From a checkpoint of a small transformer trained on Wikipedia: vocabulary 4096, untied embeddings.
Each number is 128 + 32 x the weight over its row's rms, rounded and kept within 0 to 255. Layers, rows and columns count from 0. The size above them is the row's rms in percent of the matrix's.

# layer 2 MLP up, 704x256, rms 0.0892, rows 381-389, columns 0-127
size [ 95 100 103 101  98  98 105  96  95]
[[ 83 204 136  87 124 109  68  59 101  84 115 164 213 118 171 184 117 146 138 132 121 179 122 142  67 113 172  57 177 130 145 157 211 136  94 176 114 140 117 121 101 172 133 108 173 137 187 155 110 118 120 106 141 158 125 108 167 138 116 115 112 121 173 150 141 151 113 128 151  67  68  96 133 171 105 143 178 141 118  82 120 125 155 111 109 128 162  91 129 121 115  64 145 122 136  53 149 110  98 123 118 147 100 110 118  70 112 121  95 104 165 141 135  90 158  99 132 151 197 110 139 100 172 125  31 133 110 121]
 [ 91 148  96 165 120 176 175 193 139 106 141 122 169 117 112  93 136 120 107 126 110  88 145 172 134  89 118 154 165  75 103 119 124 153 147 109 131 123 139 174  66 140 150 148 172 151 145 169 135 104 133 134 170 155 138  92 184 157 118 110 124  93 163 118 157 134 186 141  95 118 124 141 126 132 122 137 147 133 160 149  73 152 122 166  67 132 137 128  90 119 100  68 109 117 141 194 172  85 194 113 142 121  99 150 114 113 161 165  37 107 125 128  73 120 151 132 150  68  44 176 119 113 127 113 175 137 176 148]
 [119 136  96 114 124 110 140 142 119 131 109 160 146 177 108 162 165 134 139 106 182 111 178 147  99 141 150 151 132 148 146 124 104 189 119 158 152 156 150  92  81 124 144  95 131  65 120 190 181  84 126 116 113  69 185 183 158 119 182 130  73 154 102  95 109 172 154 111 133 109  93 116 130 126 186 119  89 171 155 121  69 176 103 109 171 103 182  97  89 154 124 148 152  98 152 161 104 133 112 151 150 110 135  94  85 106 136  84  92 141 135 119  49 123 164 130 132 138 120 146 102  99 165 160 150 116  91 122]
 [142  60 127 128  77 104 116 130 152 139 126  79 160 153  56 121 179 105 148 136 175 188 175 142 100 122 149 116 145 147 141 138 137  99 167 116 156 181 141 100 160 159  89  80  78 118 151  81 215 169 179 103 109 117  99 112 119 143 195 148  67 130 106 113 174 156 167 106 151 176 174  69 159 183 155 110  73 173  99  92 100  88 183 159 183 104 113 123 155 117 171  86 147 105 100 140 184  89 154 135 138  97 103 139 111 132 146 166 142 151 187 142 119 194 115 141 121 144 141 114 152 139 166 174 124 182 135  94]
 [171 137 102  81 164 161 107 147 100 117 144 124 125 222 158 166 190 176 164 138 124  88 158 193  85  93 171  80 102 198 150 114  79 106 126 115 171 139 112 112 131 164 106 116 150 145 147  73  68 141 177 167  97  96  35 131  98 106  71 146 128 153 136 116 118 157 163 104 126 101 127 178 162 161  68 112 126  87 128  69  90 114 135 124  85 122 172 127 173 126  64 157  87  94 141 171 155 142  91 119 130 132  92 148 171  73 127 149  92  93 127  76 146 133 107 119 138  71  89 133 190 114 100 171 142  79 140 148]
 [119  92 123 127 194  95 135 183 116 104 128 136 164 136 170 126 141 124 129 136 160 129 136  99 170 122 119 180 148 121 171 100  70 159 116 171 127  57 128 145 181 111 125 158 107 147 171  69 129 140 144 116 132  94 156 117  74  98 103 187 110 109  59  73 110 146 137 168 126 126 143 172 106 129 167 118 125 116 171  85 134 132 134 146 133  76 118 116  49 126 117  94 108  81 157 108  84 195 187 109 131  79 149 152 171 110  82  87 153  80 147 134 144 105 137 129 166 162 122  76 100  83 115 114  69 108 178 161]
 [ 93 121 114 117 173 118 143 117 126 158 117 116 171 138 192 136 126 131 136 148 122 126 140 136  80 158 116 117 105 156 141 119  99 115 106 137  59 124 116 198 145 135 186 153  57 157 184 172 109 120  92  79  65 109 119 129 119 156 145 120 122 214 172 170 122 179  82 132 131 119 155 130 158 137 109 169 176 166  93 111  99  91  65  86  70 146 183 101  73 133 144 130 132 116  87 118 174 128 177 114  96 114 100 121 141 133 152 168  57 109 166  68 166 127 165 142 173 135 179 155  99 140 155 115 104 134 152 178]
 [123 195  82 150 124  72 107 133 119 132 166  98 117 195 106 161 138 108  96 146 117  84 119 184 116 165 103 106 112  86  67 135 127 119 115 188 126 102 116 157 151  80 133 149  82 128 188 114 132 131  97 150 101  43  89 172 157 153 146  46  96 141  88  98 107 144  89 168 121  98 172 185 119 152 116 183 147 114  88  65 169 127 126  86 140  70 149  76 124 139 138 156  86 126 195 170 123 126 103 148 142 170 130  91 118 120  95 183  93 120 146 101 132  98 127  96 135 119 149 134 104 102 150  63 150 111 146 131]
 [124 159 164  99 177 182 139 128  70 124 130 116 141 113  47 127 143  77  95 142 162 143  95 176 131 182  96 168 146  81  96 116 116 138  94 104 134 122 182 117  93 171 142 124 140  90 114 187 157 175  93 112 144 142  80 111  63 140 148  57  87 137 147 101 138  64 113 138 130  93 135 152 140 116  99 145 140 117 144 118 132  89 116 167 150  82  95 150 148 159 189  89 113 113 146 189 108  77 127 106 129  90 131 143  87 155 157 144  98 142 111  88 117 128 115 129 135 103 102 162 129 117 173  58 162 164  36 114]]
# layer 2 MLP down (transposed), 704x256, rms 0.0866, rows 381-388, columns 0-127
size [ 98  97 104 102  99  97 103  96]
[[150 174 161 117 108 115 102  96  43 115 104 116 156 121 148 125 126 204 104  98 195 127 108 108 112  94 145 168 130  85 106 115 121 118 100 148 160 142 111 156 141 150 190 149 110 129 121 126 167 118 128 130 106 144 154  47 120 111 122 155  91 120  98 209 125 130 136 113 100 101 182 133  70  67 161  84 211 157 135 137  95 138 121 150 120 155 138  71 158 159 112 140 116 128 217 126 165  92 137  74 124  91 130 108 137 138 116 117 138 138 144  93 149 134  85 118 107 108 107 163 166 115 118 121  59 168 112 108]
 [135 106  91 134 140 104  97 168 178 126 172 193  89  99 150  65 133 113 112 116  87 117 154 105 114 146 110 161 183 145 120 141 134 151 166 107  68 152 134  92  97 130 133 135 137 100  73 174  84 107 124 167 145 118  60  89 138 156 105 149 202  55 108 133 140 109 112 102 100  70  99 123 103 109 147 118  84 136  77 111 156 137 147 124 124 133 172 123 135 121 154 160 125 152 101 185 131  68 122 114 179 160 156 107  83 133 139 172 117 108 163 102 128 123 128 145 137 118 135 143 130 133 154 128 100 173 127 112]
 [127 124 119 109 122 122 102 105 149 131 128 107 139  83 127 169 177 129 100 109 122 127 173 138 146 111 142  76 162 127 186 146 148  98 173 174 193 134 122 155 200 179 176 162 129 203 131 142 109 103 126 113 187 154  96  80 153 114 135 116 129 112 141 165 122 114 158  81  99  75 114 164 123 141 113  80 219 105 210 137 126 153 158 128 111  88  84 183 142 157  74 177 135 133  63  94  95  94  84 121 118 130 143 160 124  91 147 123 177 128 104 160 122 121 185 147 120  95 113 131 179 102 128 197 121 142  70 142]
 [102 162 150 155  68 170 155 131 129 118  79 133 118 132 115 118  87 132 123 139 123 168 136 147 141 121 180 132 111 158 136 123 106 135 124 105 101 116 141 122 169 168 121 113 113  59  92 160 131 101  78 140 105 149 141 161 116  92 153 104 134 174 153 101  70 171 168  48 122  96 151 129 182 162  61 113 154 156 129 102 114 131 144 114 154 102 137 118 145 107 150  85 164  54 123 140  63 204 116 120 155 194 214 131 141 128 138  98 125 135 147 163  95 109 119 110  83 126 164 147 131 124 122 110 150 122  94 121]
 [118  90 175 156 119 124 163 151 107 131 177  83 109 156 126 157 121 144  96  77  99 174 173 123 113 126 108 130 123 148 103  60 125 164 161 154 145 120  86  86  91  85 153 139 161  83  93 143 155 109  94 133 148 115 145 143 149 118 174  76  85 115 131 149 192  96 144 112 180 171 102 105  95 206 135 121  86 132 148 133 150 139 130 164 158 133  77 110 116  90 176 186 167 136 112 115 147  84  35 133 122 159  68 123 114 114 106  98 123 114 150 160 155 132  95 174 134 133 124 163 120 122 131 156 132 149 137 115]
 [140 189 181  75 161 158 125 124 143 130 120 124 124  97 107 126 126 138  64 153  94  95 105 156 159 119 181  90 155  95  62 173  77 116 142  77 155 158 186 123 146 139 117  91 186 126 134 125 109 170 112 145 144  61 115 158 135  52  98 111  61 153  92 177 124 137 145 106 123 145 159 140 131 139 157 134 131 165 108 180 107 128 147 133 164 145 136  93 122 189 127 116 150 134  96 126 121 123 117 125 172  80 142 172  84  87 140 162 125  95 141 148 140 177 137 149 139 110 115 127 174 185 122 166 125 140 197 118]
 [116 140 139 131 135 108 146 100 158 131 132 119 123 151 155 101 106 115  64 175 146 115 138 112 130 129 136 139  86  70 127 117 141 112 121 171 123 130 100 115 204 108 102 148 160 174 139 115 127 105  89 154 111 155  95 134 101 113  93 116 174 144 119 140 129  95 113 160  86 193 142  67 124 132 155  32 113 112 143 170 161 135  93  87 113  91 129 145 101 110  94 177 118 141 117 179 170  96  95 132 160 219 107 156 134  74 167 147  98 138 126  74 154 190  93 141  95 119  94 136  66  73 118 126 201 130 135 138]
 [110 114 181 185 105 165 174 112 116 128 141 146 119 114 149 101 148 121  97  63 129 124 132 122 175 144 141 108 112 163  96 165 105 151 115 163 122 156  93 173  77 145 126  97 144 126 119 129 113 171 128 112 172 143 125 133  99 132 136 160 153  87 169 153 178 171 166 130  93 137  66 182 138 103 139 133 163 164 186 161 103 195 146  96 136 117 123 136  50  78 104 132  96 111 173  97 143  93 147 138 111 149 133 103 185  78 137 113 186 151 127  95 138 106 137 171  89 164 117 135 116 172  96 189 133  81  87 110]]
# layer 2 MLP gate, 704x256, rms 0.0894, rows 382-389, columns 0-127
size [ 97 100 104  97  99 101  96  98]
[[123 123  97 134 178 185 157 135 139 154 149 119  82  99 127 139 134 171 130  87 134 133 102 109 162 107 119 165 111 101 167 144 142 193 157  71 162  86 149 109 178 118  94  48 136 169 146 111  93 193 114 166 134 123 124  73 104  71 144  89  96 102 159 109 133 148 117 111 100 152 129 127 148 109 157 168 152 136  82 105  93 112 126 100 157 152 134 155  86 123 127 162 105 130 122  76 125 101 172 122 130 156 108 116 153 107 144 124 157 200 152 103 168 152 122 101 126 145 153  58  95 132 144 152  78 144  97  79]
 [112 167  93 111 140 143 152 155 152 128 115 113 122 113 105 118 197 113 153 187 118 108 168 130 160 152 146 157  95 125 149 133 108 157  93 129 125 126 127  64  83 130 106  98 108  79 170 126 165  90 112 169  70  96 129 153 165 129 156  74 113 148 128 119 140 137 118 115 115 179 183 133 162 175  77 125  90 142 118 176 150 152  92 142 158 133 137  96 142 146 189 187 177  94 124  96 109 154 110 156 126 131 176 137  71 114 140  89  86 118 142  56 112 124 110 124 106 142 173 121 139 146 175 148 216 134  74 164]
 [115 101  84 135  38 127 153 108 174 131 121 136 126 154 114 117  49  74 103 130 126 101 161 174 109 116 146 155 127 105 101 133 156 122 104 109  80 152 112  97 122 114  40 170 164 108 176  80 128 138 118 189 108 153 132 108 138 131 112 101 131 200 160  88 113 162 153 124 116 169 145 128 163 101  92 102 105 102  99 103 130 123 156 148 158 108 153 161 126  72  97 115 184 153 168 106 131 137 185 105 151 118 125 139 162 120  87 101 170 103 111 136  85 103 111 122 136 191 139  80  94 128 103 173  94 126 143  65]
 [104 170 159 155 126 148 138 138  94 103 194 138 143 140 152 202 141 178 149 147 165 138  90 153 170 180 127 109 185 139 164 160 132 179 141 112 142 123 122 146 117 122 115 207 182 122 122 113 105 107  87 159 138 142 158 140 118  91 109 144 107 173 148  70 152 150 200  93 147 114 141 123 170 118  75  74 113 108  93 126 110  97 121 139 113 184 128 117 114 187 127 133 160 126 175 140 149 155 106  67 157 128 174 239 148 136  88 139  51 127 139  99 190 169 133  93 164 153 162 112 127  79  91 118 148  90 170  85]
 [111 103  66 141 139  51 138 115 131 162 143 153 193  75 127 147 173 144 106 114 126 186 166  82 156 152  88 123 139 124 127 139 145 195 129 148 132  86 108 176 133 145 130 228  97  96 139 188 110  89 119  92 111 169 176 144 104 192 144 127 158 205 158 105 103  88  86 128 121  68  64 100 123 210 155 147 145 150  98 108 138 164 107  80 109 102 151 157 136 158 113 131 106 153 131 110 139 123 153 161 132  86 129  93  86 136 144 142 163 154 146 133 151 114 112 140 138 169 108 141 151  93 135 118 114 151  96 190]
 [178  94 101 142  68  98 153 117 162 164 155 149 101 164 157 147 129 180 158 145  78 104 106 101 156 159  92 110 181 166 162  84 136 115 120 112 152 117  96 110 123  72 147 145 183  82  82  98 137  87 165 111 217 129 102 164 124  49 146 101 169  76 129 118 104 156 151 155 126 143 127 123 118 164  67 143  56  74  56 123 149  86 151 111 201  90  92 115 192 153 147 106 119 146 156 155 101 137 134 151 125 129 176 135  97 138 150  84 167 172 104 165 141  78 158 105  93 159 111 111  85 121 129 122 128 160 132 137]
 [148 170 128 155 153 116 140 149 169 149 157 161 140 131 120 118 121 104 151 142 117  81 137 169  84 156  95  86 102 150 130 128 123  98 160  61 126 154 123  84 121  83 109 112 123  71 137 144 182 186 123 171 155 112 134  58 130  73 101 111 103 111 199 106 117 112  91 106 130  88 136 124 164 150 126 121 142 140 133 183 132 139 110 119 111 129 155 160 118  70 128 158 111 102 161 127  84 123 181 107 105 106 124 162  85 108 175 123 141 169 109 125 123 113 129 136 141 148 143  97 101 137 131 142  95 104 105  49]
 [113 108  67 157 156 198 132  92 174  99 157 122  98 108 142 141 139 130  67 166 108 100 136  24 144 106 125 105 199 125 134  56 114 133  93 109 121 132 106 180 124 151 159 163 147 160  79  94 130 107 129 131 122 144 102  71 108 110 159  83 104 130 194 100  69 115 172  86 122  77 139  95 171 193 118 105  75 120 107 105 117 107  92 145 125 128 138 157 141 102 164 165 117  95  82 108 180 148 143  66 157 152 142 172 141 171 148 116 135 125 121 123 113 140 144 124  92 221 143 121 132 106 146 143  74 179 178 158]]